Weights of a small GPT-style language model, trained from scratch on English Wikipedia: width 160, rotary positions.
Each number is 128 + 32 x the weight over its row's rms, rounded and kept within 0 to 255. Layers, rows and columns count from 0. Numbers have three digits each. The size before them is the row's rms in percent of the matrix's.

# up: layer 10 MLP up, 640x160, rms 0.0611, rows 341-395, columns 80-159
# down: layer 10 MLP down (transposed), 640x160, rms 0.0638, rows 341-394, columns 80-159
# gate: layer 10 MLP gate, 640x160, rms 0.0665, rows 342-395, columns 80-159
up341 098:143162138107145125090151127117137164132163192142060128125088087099121121106105137136132170178108134122152147034185190136157119097117131158127176146173082136157152167141138154156125161115072136178177098126136106134154103102145134169143139098
down341 094:121098067133126147144104086130055122174153164124161086112118108156078103109123118147169072189113089154191121153119175105089161130103062144100090133131080141123094099114144109140065165103141132135117074133116130081122109110092143179124125138
gate342 095:105117114156101144094201113104053108140116155080099150160179116102139178119145125156125062171130082142085134146196160169147129088133061126082117087117128102104134086165193123148126117197066168136151129123177145108125119110152136138077123094
up342 101:152183157156085111167081133091107138129135092073105140098099068126094172083118195162107132124117141063107101179098157120166146137141102059056136153138138095147159104104084132107186116113166141113145208182142116141176162197160176097157140143
down342 101:083060121122146054152141109098066112144135098119086142084096159121171061111067170167152129195174106141113106146122168127147098135149182066076085105190131144117153104127184156120178146162130086097158211086113154166138114140144136122124106129
gate343 084:153125122105144133112103132147088094147122170156125099127100045147113107145096130148101120112122091159073116227163099113138196130163100124099149102116078121090145116128087158154069110142121130113132142085134174121121132146092069119164072065
up343 090:115097087114117107128203161108136140145099144096140110085138163121119080168155160120092138162147170179089140142147120088113103077102132137142058072137087119125135136151135131125111202176136145177166163084100127167131120149113138203146127101
down343 088:093135156209162089102124098145123089130160085098066116090117106131102102175110150137080142157086107117138129109149162080138170114149070085110131094129109143150147115102143125096108153115163145092155147108152161123119183158128126172183130127
gate344 085:170075142194142092136113132157132136120179122132199152144130079152079110142160153131092164122100145114085209216127076067086156160126146123115161134154131157122123090131159116100161162075101141131138156130111112173122176137074116132166122064
up344 091:119086157112166157110142092108132098103103151136178118162134149144090104140153125168043136169111100170137128148126126160133134133147113087068114166134191125130114095102119113159097178114118143124095183132096121095125213095083143149183107117
down344 090:135141148125104151171099117128040129125139076163098105135096140152183155149126130112150139082128112099169195103176141122099123132155131064132106080139104147064129166135183100071127129147112119159132089125132134116123144123116159128142093178
gate345 099:093082158177103098121125081113107151078132069107114147145164142133213146093184144151090125166156135127113155108188057035114124156115148140121079127077127122080093160091122114153101125118174159094134070152052097124194127122118130155158133130
up345 094:203134088106139126142180140143088137138120103087109118064124078112136100098183090123099124149181124129122135164085153070114122142102103136156156165154129151170158140145175139131092146140140121136141110119103132143102099147125096126087118108
down345 097:171126120096146133094126173160085112176128154119079119128109097151109117121167109167124149107124152131131064147126143204166129105100147078136123148170103108146116099183086166084119131090058084112138169056118109110096098153120156136168156172
gate346 092:116185119123134089176123135118150178164144115095099079110204084143125153103185168123140157147107131101151119125144183103178089124150197154129032175076107153143070123180133064162115089125122116116107195116053110073131109127140145082138164091
up346 092:101099094102088124143064125069139149156154117131180144106128086145113110128100143089120153112097105132154142156158100116093143154104137110097198098149111101183129091132159215144086128142110143177118101172151114122150128109097136181150126098
down346 092:138136078105150131129095161109223121167103152119168155104122069065124100116113116152114111125112147111134113120115167130181135141190146078130102181188134135147137167135138112110105181174095110120109067199055112100128100120080143103137114142
gate347 098:160150177096154200123109119102142142134150123144120051131151152112071144105151083151127174153153107142165112144137131127135134136182118151113145148117126106069152194112169139170120187208144145136083107110126165162151103158100103188154084179
up347 092:131180130170138134157133135055086114161098107150128124120114163179088081086132187083080132079206124130109190136165145172097167100074118126193076113087127139130165126118079138136145104127178147118151083130149169086144134109182154109101166149
down347 097:103105096102150067128155132093113138085130085088063193207137126146087163153076096100129176174082148091137170129159138159126097067116092139108084087138110139131189104145051099164149134055127130188124120153105116136074172169144119119115160135
gate348 099:068094191095134110132207154152160136118112159100099102142083163109151169105149125130117176134095131147137125153151115104124123061165195137140124109119152109165083064103171127199134109050211109132077113117149144129102136181110133171150164109
up348 098:114149094094111127154185197157201138146146105157113107185067092139090095133118099096142130159098118175128147085120107088185192103101140158129083139101130111113108060103131107127095119132172116141107135094016155153115151091089145148193197166
down348 098:117098175124161100104100100174142144153159150085097160165121125107133099123100147148092098161113076195108180135082108104151126164099127156116141097145146149119110074104118084124121106190147139167182093115094080072179121060089171119126152158
gate349 084:114134062122137172174121095148111157223121106184111146153098098110091196129179117095117064127089150079069140137064151124146125152108096115154113179143131160140101158112118146072128069090122152110120126116152142115133092146098128095225147078
up349 083:090139156174133146150111071145073117096163140153125147127139124115085161152169159186132101161112060078137130116110124126130109108122114132169144162099079092122128131196118115125132186128113148137153194141114187105091101092157135073201128121
down349 090:141130168128148109150133109075149054103176088110154191131155198132125185121158110199146167173131144128105175101148075128092151120100114071145124074162110066164185089123093057175067117149083155146177133150157146121118136089091116163144093137
gate350 100:145143134067157136145121120125125124144192047102073179122158147081155128106076144179074110116088097130141157148133104073118101136157062108187177176109145110075098089137085114168149154131091120075102176079152157123070143146112132089087124156
up350 108:178081122117117135117081157169132072149093122099087072146128142168181106152154161127114149189123107120080104106072121076195100152091189157143140157129138078135128081081126137110162164104144125121156102145128073135103114140147128197145185140
down350 102:136114110100092130181133063132142114099100094146169070184118112136143119097117085106162138169143192199154116119151116089148132121118155126087149175149074082115110153165137120110075138091129073081117134081110147161178148171069137067082170140
gate351 098:130129126152127104074097106083135156124124103143139176110067151096104118064146150178105057125101097144153170105121173138099149101146146122113134150122085171104097090090125133180168086128117104154121106125096163103142115167127085047158147094
up351 104:149102122191115087111192130088108131111151129160131167131150110157170095141158150089104141167083129127140195139098129127117114145120087137115128146153056094198116059174178207184077159079041153147085109137162162125107133121092112125116168085
down351 103:149176175151099105091127152109071129136097138138146100091106157099143097104181186101104065106140098130150131063146083103160111128123148145085102139144098098138122162126088096179172143130109153130155160140166195129059148131132162110157171159
gate352 089:123109117107119125130093138150102110153097139151176088168163058095126138073116158138123180134064164125141144138164129114124098123141153144132115182073118114094050131138152104149175128168096169120134177143120158172151160136166100150117092171
up352 092:144144121126073076139177110148165112142172162125171139147106142149101174121162139069137107143143153155147109132133144094131129100099124127134168152104199108191133190094124159140165096158161076127126109100133152095111178091172129108155154133
down352 096:149101149079181146207134111159111119120157101056110100056106160116107119130122096139126118140110155113139139125055137171122158163106100150122064154118088117072130111121148130102157156105143148135108102095121096124102146086117146088149131120
gate353 085:186170042124153095117136142048125087163106143116148082106128119131142169159189115095044127102139161078158133122080111159143132169140125154110103100139139151170110120104063136122147101063114156137148157148163178160120149105181134124094093106
up353 095:120138146149108108120148145055124103096141152100110092129135079143123162119151124192121110091161100135118126113068089118083186080129198118070104136186163134150156163065170177168108112137133134129204083144135147117069185148131149127078125141
down353 091:173092145111111117166071117110152169152085097177158136154101165133127104109124097150046121123107152173177088132161088143138073122154110095135232091083092120162126112084124124132153087098138136169141140085086139101136095112116076095157116106
gate354 088:151113134108146120172139148194101129059107154080090164135141136129108125097151148106098115152148118087162121137163108102139101132179096134149079109093127138151103127123140134134178094133082112101162200095124112164081142060095171166184130082
up354 094:128079092102146119146084079087142131107171140137171147145190141142072154101135155138112186098111136111169069090175133126090165114188159121151175156159184089121191196082117093158133109150115153123193135097146097147141178121164101151099104147
down354 097:109143079073146102149076119159119110162121118167195090114142103108185075118076118120132178181150129124121162126100135201117154131113114134177146144132101137118104127130160078106153136130089153155119132097097135094062070099131154104171105139
gate355 093:153186192132197100113114099142152126111096150136159098111097154102150150123122105084160069096155113130098085115174113099148207188144103115081147100106116115163126158087105137059114118106129119153132201150143117196112191139152154082173148077
up355 098:127105062126082188142089124139208130134093093120097108173091119138095157098128130096096116142155145143129072123080082083139160128199102121109138147174170060087125152143120114112152117178185118122110144097190144137090059141175106110092188168
down355 093:156149107140135140116187086148115127178044162114125108148159159121172093126131183123125127116168130077110072096143151151177123085158112101113130116054144147163086179098166115149070134096119123085122136113124189121056167124155195106136156149
gate356 095:122150083168128078161108108188153152157108128088079119129191134177087083056110125165138105148121153125159132124151164126186157163105117082140129113128125141127079105094119154093134123136152147179143114097084112138151099136115130118141145093
up356 095:155081074132133166073133158138124133131136147135144097134151076103126126162109085141109126112149131132148090103126164142089104118120102130211121179131165142117122137114094137133125161139135070191107099147104066087083099080167124158099135088
down356 092:097138186119088108177120148131173186111109134117065126082111069209145153151167149137109141154083141092131110144083075156170123099114175113128120125193138147132134096164144202087131156098114120128109137109161116089122105129076170132119120115
gate357 086:099124119149158143134146114156133083124126145117134117078159079118136151106173162111049160080121142067086097200142116081180176133136121172114114204080078090166068063155170122101136104154113131122167095139150146126121133164126143081111092140
up357 091:169175157152093138146096083116131126184114183107096089185126112135172140170115086084134083131142180157104193129148110135172117128098107161155151088148190106102173110107142175101150080134125142127171086090143136168079165105190129158128047114
down357 097:107156140148102150169128079170122156165150096102019113154124116104105110139133142122120118169128075133110097133148137168072166120162134107194106106112105151171207116146181168074165173151160119147123103120202139135119162100146114162150136066
gate358 099:112130153115111143078116207057135133071126084078088118169152138122138144136127113092130106168142119128110127149209165127138154147175141183120119104109078153152107090071141114177176128154110176094149225120149148107194093082128107113167107173
up358 103:077088155099117112131091061126150137166176169125122124102136137088110121084069120085120157122123124066181099139146152120095059188082119160128146078163117122083162161128137090157163130149154129158073068168135156102160143195193139125123103162
down358 103:096108098051144140152166099123145160124167104087158131141121126098155100089110086140100130191170123065170174136086160138136091198067116186131165100078119113154141115120166108146184127151179139140148161166144126073207152151182104107148123145
gate359 104:249104142138161167098119209131128103101139061162117097103113196098134098181154086170169118076137146134174166121120176143110105128131144104188157192181170110161133126104149136082157160139136127115132111091143182157179183174112111185137127169
up359 104:144166109127149131117071136167154118130107089117102130130105052154197130152141101142143178082160094109107130138104088092200089141168108147060118127134161132085149112105112147146193115125123079100137112118148113104115112162135133084105115147
down359 096:179087117074120133143113119147148124108136157105128138157110156152123134152129105124049142109087090087090168148073196134158164148140096092168196186133134154138130143162149119063135113157162096144137130136067160150136134153170095133143136101
gate360 103:141086123128086145120124125135172160147162115145034104138124139172075153142177148109074152162162162126147093165172118128145130157180169139100107188116142086087096165136128102151145156131183113135134156162166140087114212148142138097122114145
up360 102:058195085117126119165098145136152102154204123151155160080176127110105127086074156075158132215126113136158109102115062165126121110129099123133097106085198066104175090127102120178138122110140106123148130184061151135164116139111107110076111145
down360 107:071169121108079070155117110149116109092117071104179091148131122058107110126129126103159096149088097099129145133095105104122190144146131166102152097140198129111124128096139118178168104130126108110128122062101098108102111118049092128116085120
gate361 095:157139086089136151185188157142161086120145144119103101116141133114182104148171142115112133103057118147127126178109169139122143121155155115157175160148139147108068150108108115095146101137094175179115114100048143139081121039166152123076105163
up361 100:061096080127147168139112130156089136163133119172097087114154099089118145134160127167139169132141142183139142140138078111143136093141116139106081100124126078126134152139086064177129124118087176104165160110049093114156076137090111175070125130
down361 100:175118110160118107127173182136079172138145097116180123158151083196153099069074094094144144123108106183117083097112152118164083124160123118113108145151140082181183138111104117144127133098142140170090166127194120115144096118117144122073143096
gate362 098:138071115121088112125100091169171139116149163146215187147178143073147132115136132155150132099214130099105113097157135098102115146107119171120184150110131086114098118151087156136127139165169115122124174151123106054193125136116082163097140150
up362 099:115162132102127135146170109108115145103187144132136146103135106136098128053112112079120089087128086132098112151181124131095100116134147123131167097128145147095181134092182110058113162139107114130125136089122145143153176094073168170098158117
down362 097:120098113141114129117117157133118177109133172149220147109220113099060162145123129111123098130092181159147165083111149113119146153096166124156079095175141142153133091170151125107128152171224201161147167118144188132132112114165172132119087140
gate363 097:139129161129076059139101127133107095149106056096084137142145122108137116177131180111083118146179109120095094084085140164111107104193144133072090099134106110155114066081133168146144124140192125078163151136111001073063149148128126131137099127
up363 100:176109110159098094206160107172117165065124082164133172078142149137157107122141142080102123126129146081147113116170131145140095119164158131146181142161203116168085103138146129093097187152063137116130084084129116107133148122144087154154117120
down363 104:075073173148167149098112171165154092122178123119059136125125101129142194153124096089121183085142085068185138174120108124170145113129165105206125137096106137154123141164120116135107114099121068134088156075085165155133175085114144139063108171
gate364 103:132123134121099149131160176136136122070163152091134154157174177154096118134182173085164129118118159132197133115188125125117159168169093162110185119104136140166118139062143200077128155109162142105137118123087198120192120109170166095123151113
up364 105:121145142145157132153096154099158141155140125173180081120120117210109123129142141149064076145113138136099105095145122150088140087142101114156111082110138196159153091167132105125149167117117063081118110097135110106111086171129163160130114130
down364 101:190142161110154165147109151112130127155085166079101114103153123144128144093088107096113163096120173140088145141121124094154116128156198140133064069116170062173076142126098118126111086135106156173161098195133128174117094100122072094163170130
gate365 094:036094132172120137163174174129116103104123171132143126133135136083158107173144075172085126140117111084128128101140128095185139146158112131116129092137118137117100115131151154183089140171156129100166181092123133170128074064084150117151140168
up365 092:111156120108140168125191187228167127098114146173140164152138110105032133111125139113138106076126138090150094079195180110134075094128155143126119122102110125156180171100129173142153167124161132097094106162145121175097085094124162157140111140
down365 096:161102131145069186120130216127145081166128124204112123172143148107147143152149128133081147152041132108125120080158094133156100106118128158090099128109096120123109093149082199138193156104125155139137150118157148139106134135127194146181090078
gate366 090:119130086118100181099156171140128110150126108052152188101138153168134115111177192155154128149145097158104148141128098180061140111114151210158077131132098148134165112128124053086144107130108135141117110164138141149108159090114132048102093067
up366 091:144170146152093105127132144131140090069086125107142083162135140088120124108130093121140147154109091136107108200080141118127059134116097105161152167154137110107128113120155167139164096168108144096160079180135160118120082141119167136138135129
down366 092:133080114097100176169122156153060101101134079114138156132142115151122105167166181133152148084121125106085166142121138156070163113101149107108101176049108164125119124050105082090178080102059111103105107115170169126201142110145108140063133094
gate367 108:106084146110126109184114147177140125122198107133115087072123098093124142162129160114033106212129140117138110104132154121189097133138140049123093106136152137152150143132095090143136145113109109124126113136141084100095079153125107117120112134
up367 106:128157142094147136155156091172100167036135102129114156102181144129098114124128177141125044086127127135093082081127192184099133095096128096105141085078085108140145071141139100159134148100117167139110117104112112115171132170143116088091089062
down367 102:104120169142139123180128106102150144141157107161122084097084167117170053100119064102111180167182116154180103116114151136124135159078098163139132137106147080129145091147133115134175161125147068137153142157143080121095140138145104118185135121
gate368 101:185151131114084140117183121131159123124117180096090177168100102166112088092128087101107138174136137203083072129168147154133119085142102112082152091135095181122127221159157101122138160123071113101130138088115165144143204059162098107105171092
up368 098:112158133181065117134116173146136121064145149088141118117103162079129138128129110107162170137147144182100095133162158153182122149111084148105176106190117170169153124135091140054097118150119108159159134105123189142097178103111199110146087133
down368 099:094168158147105106157106161083134113142143112154153114173129135127168149131128166135107111113129130142102120142108139134168077142160188091104156142193191103112076000097142139134154099176099117146056048127128104162156065157154129104124133137
gate369 111:108138198153123146135136151156084143127117145142097142096078116172144132092151107134071129128159212150110168103162064066134134124155143191162081189160110135124090139105144139084117132159109162098109088177097096198152195119120105142158165118
up369 111:131106144187093106130195106157160118100088137137113127166117123096153131133129174132139098091160139150216107151099125154067098153081124094116124114162123111108146134111139120141147164074157125147079140133093164068111096146048097132121201070
down369 107:139145108122137126071157155110134180132146152173112095119149090116149123136105147112173136171091121146193189125090110098068115165061149116112128074155179171132106114157096147092038167087074081171177124139130113143133097158113144121103093116
gate370 101:167117124170149164065144133126054127134141092163084096129151135117153091104191129101119121106092072162043126132149087122113133109147128104139108077137112149202155112121142147166142140177116102137098123137132111195147149192135138145117100127
up370 097:192099058141106112068166095151104170154102075112133069121126073167075120141136135087139128125142164157120172115094137067130126147140137173150160063021131141104079087168141138118140176125154139115144104181120112077125145136176087134096141182
down370 101:108179082113125086063098137123092161157132131145068101105142074092154151138191126116129067115152123146110177162180159151112121148090075195146177105106106118130109133150079178110072127141129086127122136141131134134121128123123080167144159179
gate371 080:125065128157128140087075139082125165113103069095115078178154170144140166133148175135109101191177185097158082153109182106154105132065169123109119145102114186098118146114152127173180149102076114113159187126109087190111112110182113179150154098
up371 080:100107143098140136086129108121088129117163104085127084169131137172123165146157133098145159162142158140145076139109047141152142131108217095197147153103089124155135116137098135079118162158144131189120154069086102147154124172145127169168092133
down371 085:144136102111099154176146118119096117118142157153129145046115087134086146110121111151139149113090074148106149117124089107094146155109125120194086119169139130165096083147141109059102138109188124144163077111102222100148140102110127130094165161
gate372 106:175169175134100124136128133108116155161197086113125136136118061162110095112119146114098111095190083154106138120075108069109153173138130083180174201148147146125045168133095130099152146119080080178107097154146098126140136114131125114110093144
up372 111:074119158148152130132088152131174056108130103145158110150134144170082100099141104052127146136137133157173096110134181115100103194176133142135178127094088127066102163134105132149092137100116112175132092119128118043081102114081072120103166130
down372 109:131067126122117153093114152146161138162132099128162090115132064114155092139106110103131121169090165108125077056168143143164135146169153077163132166086098118094135074154194178165068138151088103181188079116115090118104113147064109149142160142
gate373 085:116115152148076085145082106080146138164140105120099148167148174135075091092166127146117114133080140093133109091147145101083181143149081083115196129171144128117105172076135108154161116108100169161101129132158180115083141118159129119160046154
up373 094:060132113154137051196155140125165153145106114099171158091114107141130162071094099151109186148127115185096150157070066097172074135122162143111072100131110182130134064127112123102151098159109139098125140079126172136150080081105178075111126180
down373 090:148131140150140119089128117176114112153090143107158142120117091158147118119154163150161171193125124130113164107072179173124137101156112196116100167098094112176150133168123079106183131105192079195111117106088109123076114143134116162159180112
gate374 101:106063101168129157175115154059113119114128194154094123165127104144098165128128117204167135122090102112071126117208123125118095155159103133133121160108123093175180094094107115071075152131153117094138121094096144098146129142130184107119046148
up374 105:121163115068093137134115150099124169156124116117134096123152162142135159172121151113121132167106138108038159190145149122162145157094110091161103128109188146144162100078114115187146148088087146116088104145160141104158151130130172142152191127
down374 104:124115158125090111145182101154167126060115125139075142105119182158174148080163091134182144045083195097118191156132131148149102144154187153138133103143129128109126071148128161116104156062134134083150166083129148154143147135085145158141114138
gate375 094:129145098099077129144142108144138106175093134110102082100123062104110125082086079093144151116164116088141112081105190096157115139132109158063132093126141143126150079188091175157094139085170082108108103119108147131163100131129062157181164082
up375 091:133161130071107134163129053137106108163089153096108126145151079041081156142115133090137135191143142107131127116075143180163126186117134132100083182120148136138129124131085097188117168167113144086154096135114078160104086097097054126159097136
down375 094:155105057182141111134118126077142102111167106047107102157119158120083141147135159157083108140093105107178153113069110134091077129134120097123138134155179161148179172160114147199124136175153126170113151113078126131087160069131114129204113092
gate376 110:173141138143194088159155085101108166117166102075106134137129125093133130210152124105114109126148132122109074118120127118182106093100163116113106136113090127094169117154144097118100164183109140094097092140070094147151169141123112123196144184
up376 104:127146136156123184148219147078163105101153098085092136167097135110159110099150180129199083112126126189105138070211103127144115115141139112132102143181124151105189086141176094102149129150144144178074121093069097161168160180161148138125145173
down376 114:090136137125097173094216151080152120142124123152118164103125085157198131148118078110177148133107107130142153129145180104104066128164149101110085171137127184100184111154132106079087088071112125186140132098185115133100014116111105135136096167
gate377 100:113085102072114151102116175140114158113156179133100126059125162070153083140151144159142182187107119103112112091147140068116044131137102099107126106120133141134092102080159160105115103157079126106098135134148153110150104155109135210140084062
up377 088:119134144054114153114159157102115104136114215121106129079175177159118105147090101146192147172134126135067140151099122077115105059144146141080107130132142095118136066156132117145139134134093194102122136165147187141155176135171154150196062128
down377 100:172116114109085078130107157125145137122114113136181160135112148162168223141126100144092136105113132166137078142141095131091139142069109171123102073077171104089106129137127073150125127102097068133131093160147152145085102123087080064107110058
gate378 102:102120200113169079116178142092126137114144141080139121181144128127090173185131191116126130160119138110090107156133115129150114206128108094067125152120161143074133125121079157138061092147097111095083130101119067123111146169054134109162151103
up378 100:058086179162119137113077143146094127086083085160128150148132116098112089103126149110145158075123138118141089113108134110122102093111058091096090138152071100113140115102171173097133129103158090144147171117174174126137060121136160090132152109
down378 102:090123132138097188184147135196127163179151162190082153137074125126147119122198141088141143088172174141150122147127125098132126173155118140102150189130102126160168138104080128173172113163171124170096201121108140130130131201165131114160090138
gate379 095:151110141107174169117078108077147163156100103063176090168093144091132115104173101158073127145143111110150139177111173064064107137198096139090071171158109143152154153136135177100093163103155128126158141133120146176108151132114123158162119100
up379 096:119128137128162128137135159105102065182086110148078162086164126138164153109129083112078186125103149217129094112111161176127138167090143190115125140132163170112164105183115071115099168169125110146146149082124176109118140138122108121108151133
down379 099:096132110077184104120085166173115090118115156169149123179136122095100204111120082102145171094071129123167124091158159197091137122132162095088138141132143113131192106155140133106079134171162111118106148105159193141089143083151120138195096077
gate380 101:145154060131170111148158133136076123165080126114089099155137132176187194115178112211150102136167136155110156125089111100075136133141101135085153141157117123033078143168123142152101094156118098098139108132119144079116161098173128133089170190
up380 101:081157130105107057175140135125106131132075134160134138094114170203147184158127165127069119124127109134111168084111140119138152158072147107145114073125097130133075113132130150152119160088155157125085107139149094196156113051104124143120145138
down380 100:126145139115143098157117151135090141144150143139128098063098108057116135117147059161120147145148156148099102078171120172129130185147138075143095109118084135150145143164084111082094197125109129162101183138129124134133146163115094145071171166
gate381 101:127077133115165143151106094155173164165118052109083153112118148069080070118229120130133143126076123108113129019134162179102124095169174123175123123068145111124097132132159100105136089107106145144116156165092134099131122191163113111069126165
up381 101:109144131122117087129169201091173136129139097144168139192071074105150134149122174091084121160125151111159098076134116114063163119178154068167150138082144143137106118069130146140121145117125121116123141096105116122150087132165074168185100134
down381 100:056139163143103164161183163105121125055130125128170144213079117105147127112156150078107110176152099129131115106118138150158139132159113107202158128148153146197124135137150159175130187114138151114106105139192121140075155110109110139124090113
gate382 096:159113115174114193183116135077180200098087138102112123126198105158159164183151166182104102140160145145152125079148207124141164121122107078141126103107088160158124136089168152126088201166090146095102118156196109123077097117128118140113071100
up382 095:093168056147134111153164092133116152133149091156156154138149124114178162160157164159100136183136122090164231083123135171159114115141143166150153064094181176102088128064169113147122162081115138126147147109081183115117151115091097193170149122
down382 099:163131106093158124111179144118095163113139098168077045059094134106121086166098146107138140121124148118096196100080115136168159131161141156128068150174150093119148152179099133184126187132130082080107097112094136099148120168117100188150087151
gate383 100:076084139081176162141153180090108152143155146089099152123152116144088149120141138152158140130120094138132173115177107155146189069084100116151120104129148160122091103052107135148156169134178067102086125055130134163126186176192076105153095125
up383 102:249095120124124196140105106152126104156145125148106133139086093137139136144095158148160123104139165128116088148054153162156082118163129089087080144137119142196117197118108138160082156096135159127087091163135112130094143136152106136062089159
down383 102:183093138114125129120159118160124071095088110114111134134146089098054121075153133135164126143105134026085130085124107132117111110131169100097114142081102122142106121151103134170141157121101141038111134119076149105092178091121063140112145164
gate384 099:150121026160096046160150126165128126150090102135130158129153119134148068112145147087085085097105121104178099186097129165094100138158171148169093130148047133126093164186162216066147109132141160178114132102116127134159166115087100173099118103
up384 101:158166078150144104201136134193124101092106113144139178097144082166143140071126133153108112137095090151144143150154113108083143179190117103102171158163066120127200157129157172081139094132128147155133138135147122080154114112099136162100085102
down384 100:153135125066144104059131116129162138117090120116174092130118175089131111134104147119178091084153157123139186094083062151131131150144108168110076094114176139085113116080126110180140210099135067101210127157131104196150145068159170047108144122
gate385 095:106128122117144075091184177164085117172062151118127105141069145145175089119133120123135143132121065126089102074108175109120163119112101156112169194169081164115131142065132113099207117153102087080106111084110068209093110143128186070145084113
up385 096:105165143124118111093149093133112122107069154168117135150150187169174125172146188107144106197108134106104154142091113067132132064136115182148217133173118107151080160064081090130146128128148111143137090097066094177109150146142092130079163118
down385 094:151132112149165115149123088075187090163151159134152112099128075122079120120106124194122142175118175134082140113092135124102162136076145081136155077133176103147100112165035177119089104122141101146132187146158158080141177174147059129072153158
gate386 113:131153105162125169201079104100187115101118105137123140107137115184125147161090122109109161158153152111169128112169155058123139094114076130131167147151151117127171138142140130092211140127218102136171104121155183138115164133135144114118124133
up386 118:101158078118117082126076117120103082138113090157175152081204146176067094147137151118074096090138113152126136125138145096087155144122098139118079162104129100164148159133159126113141178115163123176154129162095129068099136097128105114120098137
down386 110:173158163124148137091153093128124143112139099074143084128124136170099135140086129104125123152143199140121161086081092137124082093152091102153122154116140127116112094103140101173128133148130149112094120094143066142182173160112119115118120124
gate387 096:182124094050072077139123104086156188118173154184125153077190090141082181117154095181150038117188135153088149099127134155138133111108087143084176114236112188107129149126128112094071121121187148095127120129113088160094107090090139147108139137
up387 099:088170123148155132112140143148146141140155110099217115168101158073102140060130149147114123136123164113106085146120016110188130110090145115147209109131111092155115160104080114097087159105082144151160138159161126116127152117151129118121131149
down387 097:131085138114143180112118147113111103101090024151200129178109106136182132137097145101105206124059113113178095128160172145070107089153141134164070071081115091179135124149138086158161095094116167183141196092096134114131095119153166150147125119
gate388 105:190132085121131121150078098104122129094108178118102155145167155136145137171174148116143107120141156064105136158105084107123122110105110085101162145106142125154118092156115192113096193070109089163170090138086096095130164101141177090154092115
up388 107:089117142112141094112114135097095149187144119115137172088162125075136185164167135092115124105077166143163084064088173090129125113102061072100142135114094153177108095062110099135136133078123167138065112177099150192116083127092146183145121186
down388 103:136181128081139134174179138111194123130113057128134113097184166088137129129156155128123095125129130176090138142141163154170167134120123127061097120090103098091095143112133122089129187085132116168176145109134106125156140109158154069095136154
gate389 100:104103176100131113107117120139133107099197187149117202074150081140121106130136135175091114091141091119082077133147168103125171155178148150142161155175126104131116181093107185119120098139158070066155181095153109120146130151175148078137114145
up389 106:150051125127106121115120185122091135132187151142117098114097177096085132159161136130115157167126122140186107158088157064139116165088154056117079084185151135156119147096151135131137108148171167113123094147158132153209183144136198151065111148
down389 101:164157137119125182145106133121138107095164116116159137150073139145084179141108085065102099168135148165149124077118156088070065167098095120131135117070097167078164090167143121135089143108145127085151124154041083157131091085177127178182126138
gate390 096:100142107083118132092110160126159106107159097093099104143149121153120075145168144117117096164111096088110184175119139136101099141127097075145119148162116091095167176193152122106100111075115066063118131190147107128067161130180146091138116086
up390 093:105154144126143177094167118114111106095138171198166082154112108098082152156157123116115098144156094192138158184164124083146134161164064146158130110182102110175080094177080135144163090075085172149117122196147084143158133158099132144090128068
down390 098:143180082084152147135103058112145055168095092104207084148104141168138132147123122149088094109135181095107132210127163117123132144139088091128082143165150114148104159149195149148102118076092131131111129124127161173080164128128111102153161160
gate391 077:121107135212097102128168184135135143171114127134139107125134143105095117131134118144108134147141138178165152158128136118138148125110153110127121179136133105101179109134137097119120112125109105104149107141129091122193089123158108119092057162
up391 076:152143135087148099100121158081124150101135073140097139133143107118079167128079149164124140174149117165076119158197179150147072110055227173142141089102135112174095135172118119112153146135137111110134136100138118159150114155123104102073120080
down391 080:181151098172186135152180117105139128111089143105106101122118151137082080159067189177102104096146136155162109110112056146085160130154109119165133127162137143094137145130156082162079100107077137125138127117101131130143085068117145092183146162
gate392 080:132133115135140144143137131142137177079147123139137100187080082079086171177098133135121129175093131134154112093148153126110126134147154077097135075108160170123135118099145162141147089115090156088070150120100170175138135123115044089094108064
up392 083:175138153129186133139138156144103179159110106107112136162162090093177129168107139112203159133101099186145144091146144112192091145135136111199159156128136131121148095142176105114185125064094153106064154130170132091170114134154132115176116151
down392 085:087143119094083101109097155140118094101121122088106141099160095197071171171144101108071119092158110112096153146124118164129124131138135146104109136163095143148111162083128079124074100164145107110113118144104113178145135147129098176159142112
gate393 095:158125116116088140192154101113079129209041164121102132141137102146131181118104165067087119080149099203160092145157130123142116126106119158148103133065152172140141142152146131172132128139153132178107117111134128140145172151183164072077078137
up393 094:139181134182156126092113138132094131123162135146132120088125134127110092112172132180149131127153140151114156177165123091154123104179147098144120103150197163134180112110137202107125162072116155183110124105128120144174081114078124119135160081
down393 097:129108081133152127142091125134073181131097202216168107128132134114161132155090135153088107130134111164162185157132153088165108179147128154166183188130140102173091140140079180146097134115188118180154157145126098090120140093152125107159198147
gate394 101:112121131095148096085095142087109105103097140075127122114085164159100095132143159157131120155054096092128122174045128184127150144128155155123128149122125156073120099170085124088168179123150156119140124085157130093157121098193128130131144141
up394 096:130143143113167099150130080096100066162161139140103166130067129114140083123137111161158146105102128139107125091103135130145164123124128103147114078176132093080074081101137105154132168160093157113168100178159126118155143143103159164192165081
down394 098:132116107147149149136098104056097104137119067081079149139127131078144099132149103098105190186126135095141085146119165177142153169148103139146102100155139187134079110161112121181133152106102169125141168138142186100116103098095169157122116118
gate395 110:084098066077174124169136089141141154100150177110108137067132158138132118101094192167152163106146156094117077145151086160131126172125097082145082132083158179098070100136141145140123136145111137103142138104110107112157138117104102120157142120
up395 110:159138100196101124148124088133078096104121146123129110105118075108102152112120130169142092112126134178162147125135102113119074147098176192195149109100103111140164164186143109165146085106139142172132140119112175126134080134126131114167147196